config.toml
n_layer = 12
d_model = 512
n_head = 12
n_kv_head = 12
head_dim = 64
d_mlp = 2048
vocab_size = 16384
activation = "squared_relu"
norm = "rmsnorm"
norm_place = "pre"
norm_eps = 1e-06
positions = "rope"
rope_base = 404000.0
rope_fraction = 1.0
qk_norm = true
attn_scale = 0.125
bias = "none"
tie_embeddings = true
parallel_block = false
extras = ["normalized values", "capped logits"]
init = "normal"
init_std_qkv = 0.0188
init_std_o = 0.0153
init_std_up = 0.0188
init_std_down = 0.0
optimizer = "cautious_adamw"
lr = 0.000942
beta1 = 0.95
beta2 = 0.99
weight_decay = 0.27
lr_head = 0.00916
warmup_steps = 431
schedule = "wsd"
decay_fraction = 0.663
decay_shape = "linear"
final_lr_fraction = 0.0
batch_tokens = 131072
seq_len = 1024
doc_mask = false
train_tokens = 650500000
steps = 4963
dataset = "wikipedia_en"
Each number is 128 + 32 x the weight over its row's rms, rounded and kept within 0 to 255. Layers, rows and columns count from 0. Numbers have three digits each. The size before them is the row's rms in percent of the matrix's.

# layer 8 attention output (transposed), 768x512, rms 0.0317, rows 301-319, columns 192-255
124:138121127114152190093135126155152158099157070121176103086148109067148188097213141175051197163148111114142179117087126122107112181096181105110106126136073060122136107102166152094154108148133148
120:136129167152126133108078111108156141120118113113098181143102152137130113156108105121120166126106127124157226129172152085145152194102081098107112159125162098104131124090112153097098127125149130
127:081086116102119161127121124152138122092146150118160143096081148163138139130144120121096139153074117130094057148115075117154137151145136136105131116093175132097125139118131149080167114125094131
141:142099141115138208116172110199131089103106126157096081165188151141122152145163116145124079152145147147150129107105128120176099084142106129125162121178175130168109137124141134127101096141138204
132:118118080097157146168203064117079103144099120131170111101179139104074185062131150144127112108181147132162101115096207111096160091141111131085136084144079139139134111214112100172061166143125164
108:140130124097140184118125083136110101138126136097159025145150122081135082132152147107117095156157174136131140134088166122105074109166103141074148073239100116135106125080173144141157161124142114
120:189120142115117096106098130115164140125143138139125168128154111162191132087170131166178123115129162144135134135143072088128140112166061094134179139141165123103102096098104121111135104124145146
103:147130168131138159181156162181142148147137109138104069137097154160109115090089110137169149176074119101125176161105097109163090115133052151159131160112176138073140138101120124064122173128113052
122:121120132148099168195175098112142072141096121170129212086110156135150090133151106109160132150161107136098140106136185154183118018145144111098074113073144113198099156152155082106168173157120108
135:103102148140146160149102097114133087094137161088071136143115107106122095167114155108164178150103096082072090142140088171102123125115171115115160107115185144134153122173109138107150161120152137
114:121106105137122128180143155153176151103175100154102158144053149086110135129103157109152151179086116119091147085167083159132092139143125148151182119056125175156154193109178100099128103121143075
114:175079144121116115091131143135127134112148156143113152131171069136142132157126124071084173170145135103126141113118176160102110107133112109111115124121117135106127068092121100146112146168141156
131:128108142079129147111085161117158149103118103109168094142112112093178075150152128130099110113108142144160121083166147183091151162148087103112136145136152154126147166125116152145137104100113086
112:137118096133118132112125091143145135141095113076171090151117118078155097119165162150199058158219109111171209145106134140149143151136119183094173079142067140149136077070167109158125144101132155
123:139142142129170102086080147138103155161110136156144106159109200159137126146091148156155079170117090124172204100119112118102162130112139145111153115067108134117170089127186136150092089111080143
112:169070096066150195143142084121158080096173091121139126133128102057125139132169151114148172095170164076089151183125175135134107184073169048132145159119097100233094152152153098132152146099137136
121:131149118117099138160186113115120061115093084131164185131144136090084108111151136173112104118122143126158103127131123109125087169142100155151050147160121104121123128113120150167125123139125132
123:120173139128111124127121154136115178147093123117062079220154092126124062154119167145152079129114153128152083130126147130170145133103170140156103112096124100094138090124129182135100134070154106
117:127102096144172129160212135109098115156119135108122108108188092149098137151193129128163135156084123130138113176205164126125120117150073094099125116120060128096118143171094090121168113135098104
# layer 8 attention value, 768x512, rms 0.0314, rows 302-319, columns 192-255
107:176170075066123111196127124177122114160121140175090105087108083144184104147068134111103225197151213112158142134161085149116114113108098122138103125175153169163187164159099178101133131126141128
114:134111088147127163077146138159143130136179077147140122159141144146124125103172159143091089110096119091109123137148180053171157115171111128187144089083110145159217123197101142126179114052122153
122:104141111172146154194132153103146081116170164171099108175161150149154136128140152103141127100089157150181120144101083165108148123146130129147174056164161114175175158150092109135162145113129076
117:145109131119137136098096119110064069083106122145204122110146146160124149146132134173187110142092084076137113137167209131110069191137129112126146112095143112119154107051144072112087113079134137
110:136143148161149209135096126097176171123153150076134140106119130071152139147087089140076121137114092134132121103108090142068110132171166124168122133145130120160144182134115146076128147096142086
109:117109113096127129148137085101152111145129150098111151108147113164126197112113135130105103078184112210139168107131104144168097072088124117152161128139153166157130147165167163134109157110096154
126:120172078115135118140121121209107163130224155138147114126095149084137089142163139070113179147141137163097154166203121098092113109134141115173121085135170149093122130092119104139044107104083128
109:157153105143120095129106164169054094121121125111114162110175172138126147061124158111162132134130125144051113182115147092094157175128099136119093113153170122202170104082160127124110126143168160
111:142072149176165079153129144132148122090126138134137058081130090129094102123094161125102135132182162121139100128168100094112122130173132118110133132088082070132166070104157114120141059086115136
106:069130117086170116137142153169141089102123140062152107103105079071099076074172065121139134135098116103124172191177125122142188139111114104104160178171062127119123061093112078105130113131111106
108:082143129172093105064179128076119162173148136159143109127178122120151146158139143135101117126174205170166131125076141163117121107125143145138157141114120100135100185122122074125086123184143172
119:099161129119166158144086139107133135176124094085150201172114162145141138133147156106158060101069128113102185132109172113161179131111081142177145213092210145061136110131139148131163120099165126
107:100113136127128115147188098092120126120172168103144139131180101088088187104151083134126156125123088124130213128090130162156161185157189117111166118118164165153125166097130164177172145118105155
113:127153147110100103122150158121137115124089093078119159056108129126160120148092088132210058150148103093117218131114188134144141127146139112126115183105165103115170067113083152120201132132119092
105:140118116157120138173139117176169086138098114170125106126153163197106141120102090147126184139149155141118120185130090132118116179121089125068185190160090169173155125079105121131125116115101070
108:146161121138119104174046141155066118095080119153155137082127203076115156112096102089120090147144111140090095125150148090129093162106095125131081086152168124138161108123151183140134126118141193
120:115120082103200148095139093131146171099119108139135149150144163051135142144150135076065108121063124145154144143125150097159133167105128141175156154114111077165127125140104151129131098177090181
104:159117137127141120110063164102111105210124151100143196099132139128151149179137097129089125128143112111095104143116090175108120171146168118153121167139137105110103112100087087086082081136151094
# layer 8 attention query, 768x512, rms 0.0389, rows 320-322, columns 192-255
122:180131100116129154154105144130111111127174121153107105162143144111092108100115057138104149182104166154132177135115190137103169092124089103099161126092126100131179125159074164146116129090116114
090:125099097152079197127099136099046108114147149151144122165143168107081161085134072201087111161196199165167123115115128090072147059120124123088106122116139146078145064175130123146143125084157107
096:164140104146218078108198136121150144107102136127091146052130092120141084133110180070140104048081097109128176102069156161255084120128132130186108099171074116118060183094110169143153135208073106
# layer 8 attention key, 768x512, rms 0.0376, rows 320-322, columns 192-255
095:127080106131081183192137128092116163156144117151079164126121129128044159139088184109092151123115096146145100107154109058135071109089103140101150114112130123100146136122073156129133107061156125
087:134103105182073116125134130106086103144141099200104169075144116105167063115087212130135111112089124113116115137056097116165119149102122080153090166130158119148218152178121178160124148095155127
083:099158152107126144101126108102153117119161146060134071086071112142227117110202084120204114124128147123090130153110162164083200114113157113092115103141130136148147154176135124088122126135151089